config.toml
activation = "gelu"
norm_place = "pre"
qk_norm = false
tie_embeddings = false
lr_mult_o = 1.41
decay_shape = "linear"
Each number is 50 + 12 x the weight over the matrix's rms, rounded and kept within 0 to 99. Layers, rows and columns count from 0.

# layer 12 attention output (transposed), 64x96, rms 0.24, rows 42-63, columns 0-95
42 47 57 49 63 39 59 39 48 38 38 44 41 55 36 36 37 48 54 76 44 51 47 45 53 64 54 69 49 33 40 63 58 36 60 65 54 53 55 60 49 56 39 54 57 46 48 51 54 61 66 34 51 60 41 40 62 54 39 44 29 46 30 51 62 60 49 49 50 48 60 47 59 25 35 58 55 62 40 60 43 52 57 43 38 77 31 54 52 50 46 46 37 47 34 54
47 65 77 46 38 52 60 43 47 13 66 48 54 57 45 30 64 58 58 54 42 50 54 33 60 57 58 50 45 41 58 65 33 40 42 48 53 58 36 42 59 64 63 49 41 49 27 48 29 60 64 47 75 50 57 49 41 53 37 52 49 41 34 42 32 47 26 53 51 24 58 70 48 83 50 36 40 28 38 52 48 42 51 59 59 52 53 55 64 57 53 55 57 64 47 65
41 56 63 53 56 47 53 55 49 51 50 37 37 57 49 24 38 37 62 50 55 45 49 64 48 50 36 59 69 63 58 54 55 44 73 73 51 46 62 57 43 52 70 43 44 29 67 41 45 40 66 64 47 51 55 55 39 66 55 52 45 72 62 44 58 38 48 53 56 47 52 48 51 57 65 61 34 37 38 67 52 38 72 35 48 51 49 62 48 53 51 41 50 33 58 50
62 64 25 42 54 51 42 65 39 53 48 47 51 40 66 54 56 52 39 30 45 50 34 18 55 33 58 37 48 39 51 71 49 64 54 38 37 36 66 46 57 42 37 50 72 50 34 37 69 50 46 46 54 45 52 44 65 52 63 65 35 54 36 56 48 50 57 60 52 46 61 65 46 52 55 50 54 52 60 62 57 52 46 40 64 33 53 74 48 63 33 52 48 40 50 48
45 19 30 62 38 54 54 58 64 31 48 48 71 54 37 26 74 67 62 54 55 40 69 38 46 61 59 52 58 55 32 46 50 43 43 55 40 51 54 59 40 46 44 55 49 48 32 42 47 34 36 31 70 52 44 56 65 58 66 40 62 41 58 39 64 41 50 42 39 52 73 61 60 57 44 69 56 56 54 50 44 61 62 48 41 50 75 69 57 53 36 44 47 42 61 53
53 32 66 50 52 49 69 59 52 33 39 74 47 53 59 55 51 56 45 42 41 59 50 58 39 55 67 56 52 54 63 42 41 31 55 55 56 65 57 55 72 51 59 55 48 48 47 34 36 42 46 53 47 58 44 51 54 44 42 64 50 53 60 60 61 47 59 26 61 48 42 58 48 53 60 58 46 54 71 47 72 57 31 48 39 46 49 48 56 56 34 31 41 46 54 43
54 55 44 39 48 43 54 66 62 60 59 66 49 45 57 43 51 61 52 44 57 41 43 61 53 51 63 53 60 45 82 51 53 55 41 30 37 51 33 45 58 60 48 68 74 43 62 72 32 63 58 61 58 49 45 43 34 61 40 45 59 47 54 55 53 62 55 37 48 65 35 44 73 43 33 58 56 42 73 51 46 48 41 64 32 32 42 50 45 64 48 51 45 38 54 54
53 61 51 35 47 48 39 56 57 45 59 73 40 56 44 56 38 53 51 58 54 44 51 54 52 49 55 41 45 43 42 62 49 46 37 69 54 76 62 49 50 38 62 60 79 49 49 53 61 44 45 57 43 36 47 51 59 46 61 54 50 47 69 28 55 49 34 29 53 74 42 60 43 59 54 50 53 58 49 43 70 45 57 46 40 52 37 58 52 52 40 68 52 56 51 34
41 43 52 64 64 22 49 57 49 30 52 42 64 16 38 61 50 31 41 26 55 61 64 62 47 54 61 50 57 45 41 66 40 64 58 34 45 61 60 58 73 65 50 48 58 49 65 56 81 54 43 35 58 31 45 23 43 44 61 43 47 55 51 45 42 31 62 42 46 52 34 54 45 50 61 42 50 79 50 41 37 49 65 51 36 67 62 51 50 55 46 35 47 58 39 32
72 54 61 70 41 46 63 38 43 54 65 50 56 48 32 49 28 56 56 34 43 55 50 40 42 56 48 59 64 61 48 60 55 67 43 62 39 50 57 51 58 63 47 52 46 51 48 60 57 61 61 52 56 52 51 66 30 39 48 41 44 55 55 47 58 59 47 60 69 47 33 58 49 43 57 49 32 66 46 57 50 68 35 58 34 42 61 45 50 61 75 54 42 47 52 70
41 58 31 49 57 24 54 59 50 41 71 51 56 57 66 51 51 44 45 42 37 57 51 51 42 48 73 37 45 41 50 58 41 52 36 43 46 47 57 54 31 45 51 50 53 28 51 49 45 63 64 50 54 45 46 66 40 44 67 58 53 73 41 41 76 42 49 60 30 42 69 36 63 46 52 53 48 56 49 36 43 45 62 67 40 52 63 56 57 60 31 32 59 50 52 30
69 35 36 52 54 52 46 43 61 38 59 61 33 63 63 49 45 34 72 26 53 48 20 73 45 46 40 43 48 33 70 42 55 63 54 45 48 49 31 42 59 49 37 55 74 51 53 51 43 52 57 46 55 49 47 53 44 61 41 50 59 40 48 46 53 49 42 70 45 31 44 52 69 57 55 43 59 52 45 43 38 67 26 62 50 50 46 44 50 52 62 37 58 46 57 53
38 48 60 33 53 43 57 57 63 51 71 53 63 42 53 56 36 48 58 41 43 52 46 40 49 39 70 43 48 49 52 53 45 40 51 45 40 53 58 59 37 52 49 63 43 57 50 57 19 58 61 46 47 41 63 47 49 57 37 43 44 52 44 36 35 47 57 70 51 51 29 53 49 52 37 44 51 64 45 31 48 41 53 45 58 74 51 43 51 50 45 41 48 43 44 59
59 25 63 46 52 53 38 30 45 49 46 59 63 38 59 73 40 40 23 44 50 51 36 45 68 65 61 44 47 35 64 53 61 59 45 48 58 36 42 55 56 37 63 71 51 58 50 42 38 58 62 51 40 63 65 38 38 33 40 52 38 59 53 56 66 58 65 31 34 58 42 42 51 38 52 54 57 38 45 61 35 47 48 56 44 69 45 46 66 52 52 71 47 39 60 57
57 40 57 50 36 44 72 54 59 47 45 53 49 57 59 62 56 36 58 44 49 31 32 55 51 36 61 46 44 55 54 77 39 47 59 68 37 34 41 65 71 30 45 73 39 35 63 47 33 41 51 42 41 45 38 46 50 51 22 36 36 39 56 56 55 69 31 55 38 47 28 50 61 33 60 30 51 43 49 60 35 41 49 46 39 57 47 33 46 33 67 44 53 43 46 45
34 51 50 72 50 46 46 45 52 20 52 67 47 42 69 54 56 43 47 67 48 51 53 36 55 44 64 49 54 77 48 51 59 35 38 58 42 47 61 46 52 21 46 35 38 64 56 48 39 61 36 28 55 24 56 48 50 55 45 57 54 50 28 52 69 52 40 52 64 50 49 45 63 66 42 36 40 51 46 50 50 69 51 31 57 37 54 55 49 50 61 47 45 50 49 52
54 32 71 67 45 63 43 45 49 58 46 33 55 51 42 53 57 65 42 49 34 34 37 52 73 44 43 51 57 42 56 43 63 40 57 65 41 56 45 47 67 61 64 39 51 61 53 33 38 45 57 47 49 51 42 66 50 63 72 48 56 57 65 54 49 52 59 41 54 55 47 31 47 53 36 46 62 43 59 66 58 42 56 70 53 57 39 47 60 64 70 60 49 44 43 52
44 44 65 43 47 54 10 53 57 64 46 49 41 58 42 33 70 41 40 68 41 47 40 46 52 53 46 51 59 51 58 50 52 36 67 30 45 79 38 70 35 44 42 52 70 55 50 51 71 56 46 47 56 51 52 55 45 44 52 53 59 66 36 33 52 25 45 47 46 62 46 49 69 46 49 32 47 47 66 64 64 29 52 50 48 46 42 28 65 39 51 45 41 48 58 36
62 40 57 49 55 57 49 49 48 47 29 44 48 36 42 33 35 59 43 64 62 52 50 58 45 58 50 52 46 49 61 49 59 53 50 35 50 47 73 70 49 48 31 42 46 56 58 54 56 33 58 53 49 40 65 67 53 50 64 47 35 52 56 58 58 57 40 54 51 50 57 63 62 63 61 47 55 65 54 68 53 34 57 65 40 52 57 54 54 57 56 63 29 44 48 33
41 67 54 41 63 53 49 45 30 54 37 46 58 77 66 52 54 32 52 37 53 53 62 42 38 54 60 41 32 63 35 35 51 68 48 35 65 65 44 32 55 41 51 30 34 49 41 52 56 62 38 38 66 54 56 40 48 37 26 45 46 65 49 38 49 46 61 47 50 51 44 50 53 61 48 41 64 48 58 49 49 52 46 60 48 56 63 76 43 41 68 69 59 56 39 53
38 50 47 37 80 43 61 58 52 49 41 73 50 55 35 52 51 60 52 35 61 39 62 53 63 54 44 48 55 55 57 57 53 39 68 56 46 55 50 42 44 22 57 57 81 52 59 34 36 32 68 33 57 33 71 48 40 78 26 43 33 33 48 69 34 65 57 29 53 44 44 46 48 47 57 50 87 39 45 52 45 56 56 34 61 43 42 62 76 44 58 30 41 49 74 41
47 51 65 47 46 39 46 42 55 59 61 63 43 43 75 35 54 42 55 36 51 41 48 32 60 72 46 45 41 51 72 49 20 60 50 69 38 50 65 42 49 65 53 40 47 57 47 57 34 51 60 50 56 52 48 44 45 59 59 33 52 60 56 64 50 38 37 62 50 45 59 53 58 51 48 46 73 53 51 46 65 51 24 40 52 39 46 50 42 48 59 41 48 69 41 59
# layer 12 attention value, 64x96, rms 0.206, rows 43-63, columns 0-95
63 58 44 63 21 85 44 51 35 59 36 52 71 45 41 41 43 44 36 44 50 37 48 64 30 45 49 49 55 52 48 59 61 47 43 52 31 71 47 54 45 35 50 45 61 44 50 40 46 56 43 58 52 63 54 40 37 63 53 41 64 72 58 70 37 55 45 71 54 58 45 60 62 53 49 41 53 57 44 57 36 67 35 44 50 66 34 49 56 48 56 50 29 68 48 44
45 50 52 57 63 60 52 43 59 62 53 55 63 46 40 51 45 43 50 59 50 33 52 54 53 52 66 43 37 60 42 38 43 54 43 38 62 24 45 49 39 50 59 57 63 47 59 63 45 64 51 66 33 35 56 52 63 44 51 72 45 46 46 52 41 51 55 60 52 54 53 53 48 55 52 37 46 48 46 48 56 45 55 60 61 43 51 39 43 69 60 63 31 32 57 57
58 46 67 51 41 51 64 51 61 48 50 49 54 43 49 52 35 71 51 50 42 55 41 42 38 77 39 44 39 55 30 66 62 48 44 28 69 49 51 48 42 48 55 56 33 50 37 48 41 48 42 41 57 55 57 63 23 41 38 44 39 27 39 70 47 46 36 43 46 49 53 43 44 43 50 53 62 48 28 57 70 54 33 43 45 58 68 57 50 40 35 40 63 66 51 57
55 34 38 35 45 45 58 63 45 60 62 50 62 38 45 58 35 67 47 34 35 54 57 73 57 60 42 30 50 25 38 50 71 55 47 65 36 43 48 67 58 62 57 58 63 54 56 37 61 52 34 46 57 51 46 50 45 27 46 35 48 64 41 47 42 60 47 54 35 51 44 57 55 59 28 43 48 41 51 57 57 43 56 35 41 52 26 62 18 34 63 55 46 48 62 47
40 48 31 44 51 55 40 41 53 51 52 46 56 56 53 62 62 57 52 66 59 48 50 45 62 30 48 61 62 42 44 45 49 49 44 54 51 26 60 40 43 64 25 48 63 45 50 52 48 59 42 73 63 59 38 36 55 51 56 38 52 52 41 55 40 42 39 48 29 43 41 67 57 30 42 43 56 47 37 50 67 52 52 51 40 41 50 43 45 46 58 62 55 49 52 38
37 40 40 57 57 32 39 48 31 46 42 55 65 41 46 62 63 47 27 57 58 49 49 39 38 44 26 48 78 37 59 53 42 53 46 46 45 57 41 44 52 43 48 36 68 47 33 48 49 36 44 59 45 65 42 68 60 50 66 61 41 63 68 53 69 27 46 48 46 54 61 56 46 44 26 64 49 52 53 51 62 41 46 52 44 50 71 48 66 34 51 44 66 67 63 49
48 43 36 41 51 47 48 61 53 43 57 36 39 55 73 65 57 47 32 53 53 59 51 47 52 55 56 28 44 62 47 42 47 39 45 60 71 47 51 52 44 74 49 37 57 46 52 53 45 59 57 36 41 37 55 45 31 63 64 38 44 73 42 63 40 41 52 45 58 46 50 52 51 59 43 54 46 38 52 49 66 42 37 48 46 48 46 44 42 44 39 47 45 39 60 59
56 35 70 53 42 48 39 55 40 51 65 54 37 48 51 62 48 58 53 60 57 58 39 50 45 58 43 30 61 66 42 35 51 45 57 35 33 47 63 55 41 57 42 42 34 45 70 68 40 33 51 45 45 54 53 49 59 35 62 41 65 51 52 55 56 47 53 20 69 42 56 48 39 49 61 42 66 51 64 50 39 57 73 26 23 39 52 39 28 36 58 67 67 57 50 43
28 50 54 41 54 52 45 57 31 52 63 46 52 47 58 49 43 45 41 58 48 65 39 50 35 47 40 54 53 37 42 58 35 61 69 44 53 39 66 51 46 29 69 25 64 54 47 73 64 53 56 55 55 46 53 40 47 58 45 30 53 50 49 42 62 65 59 56 80 65 42 51 66 49 62 51 58 55 41 60 50 54 46 42 40 35 46 37 63 58 57 55 57 56 43 48
70 33 55 52 44 32 43 42 51 58 42 73 58 30 53 49 37 66 39 64 54 25 28 56 36 49 45 44 32 41 49 51 58 26 50 59 65 48 51 42 43 55 62 51 48 51 48 47 49 49 52 52 48 47 55 56 56 54 59 40 50 53 40 35 66 32 32 51 53 52 45 74 48 42 53 43 47 48 60 53 35 35 56 53 57 45 52 66 65 50 60 72 43 55 60 56
30 54 60 50 47 58 48 38 33 50 55 56 43 37 44 39 68 62 30 65 59 38 50 41 46 60 43 57 47 51 60 63 48 48 56 42 53 55 42 60 46 60 29 35 43 56 47 38 64 68 23 42 32 60 47 58 58 66 64 63 51 53 51 46 66 42 48 62 56 41 44 54 45 31 46 41 45 64 58 30 54 54 48 37 42 53 49 57 69 44 55 26 59 51 40 40
53 64 32 69 47 51 38 58 37 44 57 53 39 44 40 41 45 53 47 58 48 32 40 52 41 46 31 62 67 58 52 51 58 42 60 56 51 41 52 59 31 41 52 41 56 62 50 53 68 36 55 48 55 51 56 64 46 44 56 46 79 56 40 64 57 51 32 37 50 48 39 43 61 63 58 42 42 61 57 34 48 53 52 43 60 51 65 46 60 46 50 45 48 27 46 42
42 69 46 52 61 43 37 49 47 44 52 31 37 60 35 50 61 65 38 40 50 47 57 35 28 41 53 54 46 50 61 43 50 36 49 42 67 77 62 33 64 56 52 70 46 51 35 56 60 59 58 61 58 65 52 62 60 43 56 51 43 62 47 40 41 40 48 46 66 53 43 58 42 48 54 60 52 52 39 48 37 48 62 63 47 41 35 37 42 48 51 26 55 59 51 43
40 57 46 61 78 69 39 53 45 41 52 31 27 64 52 61 61 55 27 63 54 59 62 53 59 42 32 56 64 55 54 38 56 43 44 45 53 28 50 45 31 58 54 48 41 33 44 49 47 56 47 67 53 67 54 55 55 52 41 50 53 51 71 44 61 52 41 71 56 37 52 52 49 65 55 50 36 63 61 53 47 38 60 82 43 31 57 58 67 46 56 50 48 71 44 36
41 50 56 47 46 45 42 53 49 41 53 49 65 44 50 61 45 40 62 51 47 65 42 51 65 50 36 58 49 75 55 52 57 34 49 49 47 53 76 39 47 46 58 48 57 49 56 30 39 48 45 55 60 63 50 35 35 42 61 58 36 54 22 31 55 65 47 61 25 43 35 45 59 50 67 53 35 67 37 47 42 55 41 34 45 52 53 60 61 53 35 67 52 49 52 42
48 45 35 44 57 56 68 37 41 53 40 48 47 44 59 56 53 45 34 41 51 57 48 32 37 57 46 54 51 60 47 37 36 60 53 49 56 66 53 34 50 37 56 59 52 51 48 59 62 59 52 48 52 47 52 33 41 31 58 57 59 53 69 52 41 57 59 48 45 62 55 57 78 49 42 52 60 36 54 50 45 74 51 57 69 49 36 29 42 60 68 50 53 64 55 35
36 48 43 44 45 59 46 59 49 51 14 72 52 70 56 49 51 48 45 35 66 49 48 42 40 61 44 43 59 63 52 32 48 62 61 48 65 54 62 63 46 64 52 39 36 53 56 34 38 38 60 42 39 50 54 46 54 60 67 55 38 56 34 51 35 63 18 53 70 40 42 45 39 51 50 45 55 42 58 58 59 65 55 40 72 51 58 54 44 73 58 49 76 41 72 71
32 54 48 49 49 49 51 43 47 39 64 58 54 57 50 63 45 52 54 46 31 40 46 53 46 63 52 47 49 54 59 45 54 37 65 42 67 38 45 64 43 45 50 42 48 56 53 44 54 55 57 61 51 67 55 45 48 63 63 44 43 46 58 49 57 57 57 43 41 69 45 43 48 54 61 38 53 47 34 56 57 50 77 59 38 63 49 49 30 60 50 37 38 64 61 66
58 27 65 49 39 49 53 44 52 72 54 43 40 46 42 51 58 48 62 29 53 62 63 68 42 49 65 47 52 44 51 61 39 60 43 56 51 56 58 34 31 38 58 62 53 57 56 38 54 40 46 52 51 43 44 51 49 64 65 40 37 41 46 44 52 61 33 63 64 36 51 29 48 48 47 52 56 52 40 60 46 67 45 38 31 49 53 40 55 31 54 50 48 54 41 55
43 35 48 58 54 54 55 32 55 69 43 30 78 40 56 59 53 63 45 49 48 62 38 51 48 66 51 52 63 61 65 29 40 50 49 50 42 56 55 46 44 52 26 50 33 43 45 57 52 77 63 83 45 65 55 67 50 44 45 56 48 50 37 78 53 37 39 48 42 61 63 31 48 58 48 45 30 51 62 56 53 25 45 65 64 53 68 69 40 29 34 47 60 38 29 41
49 55 55 60 58 52 47 35 44 35 43 63 66 31 54 53 55 40 72 64 51 62 67 62 36 47 37 71 54 57 31 60 46 39 55 29 37 48 51 56 51 61 47 50 47 57 47 40 56 49 52 37 35 65 57 32 47 61 44 59 58 56 46 43 49 43 41 40 52 36 61 54 46 54 55 60 50 44 58 71 47 55 54 44 64 54 52 47 69 47 38 37 45 66 55 43
# layer 12 MLP up, 576x96, rms 0.184, rows 0-14, columns 0-95
50 37 68 47 50 60 63 41 41 48 53 48 38 67 63 36 40 52 46 67 83 48 44 47 35 44 52 62 57 43 39 91 63 46 79 55 49 57 39 33 45 51 51 38 60 45 60 47 67 59 71 68 41 51 62 39 54 45 48 33 39 52 35 51 29 26 47 53 52 50 53 46 65 41 50 71 52 55 47 60 51 64 49 52 55 51 59 50 54 47 40 55 37 44 53 40
39 41 32 65 60 35 40 54 60 35 63 25 71 60 38 57 30 66 45 35 64 34 59 36 58 42 64 60 51 29 46 52 48 57 67 58 41 51 48 48 48 59 56 57 50 44 39 55 36 55 62 57 72 62 62 67 49 55 45 62 59 51 45 63 61 67 61 25 44 41 55 50 57 39 54 50 33 63 57 41 43 47 60 48 48 32 50 64 68 55 44 47 36 63 34 54
66 31 56 65 47 56 53 65 56 29 81 52 50 38 51 37 48 54 40 53 46 44 68 59 51 38 44 49 61 40 61 41 51 30 49 43 60 52 51 74 47 60 50 34 57 51 63 50 56 49 51 47 46 31 55 75 56 56 61 55 40 61 38 32 77 32 60 51 44 40 56 70 38 63 48 40 55 50 43 54 50 45 57 50 50 56 16 58 51 45 49 63 38 59 53 72
47 34 65 33 62 70 30 35 69 48 60 40 26 22 60 48 47 43 44 67 51 70 35 38 47 56 65 57 46 38 43 41 55 50 56 32 38 67 49 45 31 37 51 49 63 52 48 51 46 41 47 53 52 79 69 52 57 57 58 42 62 64 40 46 55 45 34 39 61 69 53 33 46 69 54 50 66 53 37 62 50 50 43 55 62 35 38 36 41 57 49 55 49 35 45 39
54 50 32 68 57 62 48 67 60 48 60 58 58 50 33 54 66 43 59 28 62 23 52 55 60 44 70 47 66 45 41 61 46 48 36 36 26 60 57 24 52 53 53 58 37 36 56 29 60 70 46 40 32 56 50 37 52 27 34 49 60 47 46 24 56 43 61 40 62 52 64 60 31 67 45 42 72 69 48 50 67 57 65 49 47 38 54 79 29 52 59 41 55 44 52 42
49 41 37 22 80 45 42 63 38 27 50 43 40 56 64 47 70 51 81 65 47 47 55 61 65 55 43 66 39 41 34 64 77 42 49 52 62 30 63 70 16 56 59 43 38 43 50 60 73 62 45 39 36 42 43 43 69 41 61 70 42 40 58 45 53 39 57 55 58 64 42 57 38 53 52 36 60 37 64 49 65 32 52 48 48 52 43 31 78 49 41 75 56 30 74 63
44 67 54 47 45 42 44 34 52 32 49 65 57 51 41 59 48 70 66 62 57 47 53 45 50 26 35 70 74 49 43 53 38 59 61 42 36 44 28 34 41 54 43 42 58 47 51 60 40 42 52 44 50 76 54 55 34 59 64 46 39 63 35 69 43 70 35 50 36 64 66 61 51 67 52 45 47 54 53 45 54 55 51 63 37 47 41 33 73 49 56 49 50 52 49 49
43 76 56 52 33 47 37 41 40 39 43 48 55 37 41 33 44 46 38 31 49 56 74 47 42 56 46 63 57 44 51 66 56 56 47 38 40 55 40 79 47 37 56 65 48 55 67 50 55 56 50 53 42 42 62 73 33 58 66 60 51 51 30 70 67 37 33 33 30 43 57 22 61 22 35 58 49 54 42 54 39 53 52 50 61 51 47 49 74 19 66 38 32 37 51 44
61 59 47 57 44 50 54 42 71 49 41 35 62 69 55 35 56 27 65 48 47 63 43 55 54 52 70 53 53 70 43 47 66 39 37 39 61 55 21 55 77 40 47 20 33 40 50 78 52 47 58 41 46 36 42 44 46 47 43 53 53 45 56 55 45 56 37 46 38 60 43 67 39 63 22 49 42 69 18 45 69 47 40 56 65 49 37 59 55 45 38 67 65 55 36 72
60 84 50 41 60 40 57 55 38 57 52 52 61 39 39 45 45 28 64 49 62 48 40 55 57 35 44 45 34 54 57 55 59 47 26 43 41 14 38 41 63 31 45 69 35 41 58 41 51 62 71 46 50 60 50 48 64 51 58 71 56 31 63 54 45 31 61 42 68 48 54 46 65 67 45 49 22 66 60 66 49 76 63 52 38 38 29 46 59 32 64 51 44 51 50 52
45 44 55 45 33 49 59 41 55 59 47 57 53 48 44 58 44 45 56 68 70 30 68 61 46 50 40 57 55 60 43 48 44 56 44 57 48 55 59 81 38 46 51 44 65 46 32 60 42 59 54 58 66 34 40 52 49 60 59 48 43 47 51 63 60 55 76 57 31 57 64 61 58 35 30 37 35 37 39 28 36 45 41 28 54 33 46 36 48 62 57 37 43 47 26 44
39 38 66 52 58 46 56 42 36 74 67 57 53 55 49 62 65 35 73 56 51 48 43 59 57 43 60 57 51 44 71 67 49 50 28 66 55 58 43 26 44 55 48 60 49 46 38 55 35 53 25 56 55 41 48 61 53 60 76 34 41 64 00 44 36 36 58 48 56 62 57 35 26 55 43 62 67 45 59 52 58 45 57 19 66 48 47 58 39 43 60 63 59 44 37 30
59 79 53 63 67 45 54 80 58 78 54 49 35 47 48 53 46 43 64 23 33 49 66 39 53 53 49 39 37 32 54 48 43 58 48 34 46 57 59 52 55 44 41 45 53 44 49 50 34 67 59 49 32 47 50 51 44 48 50 53 38 47 54 49 27 34 51 60 43 57 11 25 49 64 67 64 52 45 26 52 63 52 44 67 27 58 38 67 72 59 59 51 71 49 53 57
47 35 40 84 48 75 39 37 38 33 46 36 50 34 49 42 60 49 39 35 66 48 39 47 44 53 41 50 64 48 45 60 66 40 49 41 35 66 50 67 54 57 24 32 32 45 38 46 49 51 59 34 43 50 56 69 38 54 26 61 32 51 46 54 46 34 67 41 54 48 52 44 38 63 55 54 49 61 46 44 56 41 70 60 54 46 43 54 28 64 52 60 28 75 57 45
62 39 48 61 45 60 46 65 55 41 38 51 70 41 41 42 50 26 35 42 30 41 61 38 57 75 63 32 52 40 36 53 30 64 52 51 69 40 58 62 43 28 40 50 61 33 47 37 61 55 51 44 44 40 48 48 53 63 76 68 50 60 68 65 63 56 70 38 56 45 38 39 58 48 44 48 53 41 49 60 73 50 30 35 48 40 64 70 61 50 60 58 51 48 48 69
# layer 12 MLP down (transposed), 576x96, rms 0.185, rows 0-14, columns 0-95
38 57 41 46 64 49 45 59 56 40 50 63 55 50 60 49 58 42 64 57 25 65 47 50 57 48 61 32 50 44 40 49 51 43 38 74 44 46 41 50 47 58 53 39 55 55 60 62 47 58 42 47 39 43 48 39 61 43 18 52 20 57 39 58 64 45 57 49 56 77 39 57 59 50 48 48 48 60 53 47 33 45 43 36 63 42 42 33 60 37 39 49 56 27 48 52
57 48 52 32 55 58 37 74 45 54 62 62 40 62 55 29 70 22 53 60 32 70 44 55 48 58 53 37 36 76 58 56 69 33 33 41 37 48 47 29 44 46 57 47 49 55 52 47 55 59 51 46 46 55 45 24 41 53 37 45 59 47 62 41 45 24 51 66 50 62 37 44 52 67 58 56 56 48 57 61 54 41 55 52 61 36 58 38 43 56 37 55 56 37 53 49
51 54 40 45 48 46 57 49 52 58 32 48 59 56 38 40 46 48 57 71 57 41 69 58 49 58 48 46 56 51 59 31 55 72 18 63 64 42 57 43 31 52 43 52 42 42 66 38 39 69 75 64 57 31 53 59 65 49 42 49 34 61 39 52 36 64 24 67 51 35 48 59 28 58 55 49 35 28 25 24 51 38 46 59 34 45 31 42 57 38 41 47 41 71 48 48
59 65 43 60 75 51 49 45 57 53 41 66 58 49 55 40 35 49 61 51 53 57 52 59 47 48 56 77 67 59 54 46 58 59 43 29 48 64 52 63 53 50 72 35 57 44 50 42 71 69 53 52 46 51 74 44 54 51 55 63 47 47 55 44 53 35 36 50 38 52 66 51 45 49 72 54 39 70 57 44 47 59 39 44 57 50 43 43 58 47 43 42 56 61 41 76
27 46 42 41 51 70 92 54 43 45 62 42 38 57 29 41 70 58 51 71 46 56 44 70 61 40 48 61 69 57 17 59 62 26 39 58 50 65 41 35 61 45 55 42 41 64 54 57 54 71 32 73 38 59 51 65 13 58 45 59 67 56 52 44 40 34 51 61 34 42 75 46 40 54 48 50 59 56 50 85 59 56 53 63 36 50 42 30 52 56 54 22 53 53 39 39
78 68 50 52 54 64 60 60 76 33 38 54 48 24 51 55 59 43 57 50 43 55 38 33 69 55 56 66 47 39 80 52 53 47 57 41 43 36 49 57 52 40 42 47 44 67 54 50 56 54 55 57 79 55 49 58 70 45 29 35 51 56 50 25 60 67 57 53 76 39 40 63 45 46 47 41 60 61 22 65 21 53 36 49 42 58 41 34 42 49 58 42 42 36 64 48
32 50 65 39 59 46 56 67 62 40 49 49 57 44 76 65 40 56 45 42 51 57 57 49 58 64 50 37 48 51 46 58 54 55 34 47 49 50 73 58 41 47 70 64 70 54 58 56 53 59 47 60 61 32 59 39 53 55 55 62 47 55 60 60 70 49 39 38 50 69 51 46 53 58 56 43 60 34 51 36 38 53 68 49 55 41 40 78 44 51 79 43 60 51 53 70
61 47 64 49 50 44 47 48 48 56 47 51 57 42 39 54 64 42 39 62 45 59 52 28 48 69 53 37 56 57 59 55 61 53 71 59 62 53 57 37 50 54 50 29 51 30 49 47 55 57 34 42 53 68 24 53 47 35 36 42 61 55 62 38 55 42 56 64 59 47 48 72 34 62 47 31 45 51 31 41 56 47 41 33 62 47 42 73 30 56 37 52 48 25 42 56
31 49 39 49 73 53 81 41 37 53 61 56 42 48 62 80 42 41 46 38 56 45 33 55 31 58 46 48 39 57 57 47 41 55 43 29 42 49 92 51 40 50 52 32 50 66 53 61 50 53 39 55 47 57 51 28 51 50 50 78 51 68 48 77 47 48 60 82 46 58 75 28 47 45 42 74 50 54 56 31 38 58 40 46 50 65 54 70 32 28 25 62 52 35 50 49
78 51 49 61 58 31 61 42 57 60 55 47 38 62 66 46 25 57 57 46 55 17 46 56 25 50 36 39 67 52 52 67 33 44 48 81 64 63 56 63 32 45 67 17 65 48 32 57 39 62 49 53 64 36 60 53 49 48 70 43 45 50 52 48 52 46 51 52 71 53 72 53 35 18 56 55 69 59 59 20 44 53 52 40 42 55 51 45 48 62 56 34 57 64 61 48
69 48 69 42 53 57 34 55 42 44 69 50 45 54 54 55 54 68 41 48 45 70 44 52 57 31 66 27 38 65 53 47 43 56 57 64 66 45 50 33 40 46 48 50 42 61 55 54 68 45 72 51 61 53 57 62 58 53 52 61 49 31 44 34 43 49 59 45 60 70 57 58 35 72 72 47 65 38 62 62 71 35 67 52 54 63 44 64 60 34 53 75 63 57 64 48
52 35 41 56 63 33 54 49 43 59 42 38 59 49 51 46 57 23 39 53 64 33 62 53 29 51 46 40 67 45 61 66 46 66 46 51 51 60 19 43 48 50 54 32 50 73 56 55 56 29 72 51 25 68 34 24 45 26 58 66 55 54 66 73 50 69 62 33 57 16 56 51 33 49 47 43 64 63 52 60 45 42 49 71 68 41 40 53 49 33 67 65 73 52 47 32
61 49 60 66 45 66 27 54 63 38 52 60 46 68 53 62 52 68 57 77 54 46 38 53 29 49 36 42 67 49 61 40 63 42 59 48 38 50 64 63 59 59 56 62 59 42 49 59 45 23 57 59 46 50 69 53 53 33 43 79 57 77 64 68 43 46 42 52 70 31 70 63 57 61 33 34 47 50 64 57 54 66 34 31 69 44 49 57 40 49 71 77 28 56 45 46
53 39 56 53 54 53 52 55 34 58 56 66 48 39 22 45 49 53 52 39 59 62 58 33 76 57 53 45 54 30 59 54 36 08 47 59 58 31 28 42 60 59 51 52 51 51 59 55 43 43 45 26 61 44 21 43 46 49 07 53 57 48 44 46 71 44 56 45 57 46 43 48 38 54 59 36 50 56 64 60 52 64 39 39 52 43 55 73 58 49 56 44 68 55 58 45
43 35 36 41 32 34 32 49 77 51 35 58 65 64 35 29 49 33 77 40 49 39 54 49 55 54 43 20 37 39 39 40 59 55 87 47 35 64 43 37 64 36 67 61 36 59 35 44 52 53 54 52 68 56 75 43 48 58 37 48 65 52 49 50 67 59 56 67 54 63 56 65 70 74 28 58 38 45 45 55 39 63 46 46 55 46 36 33 49 31 53 51 57 52 42 60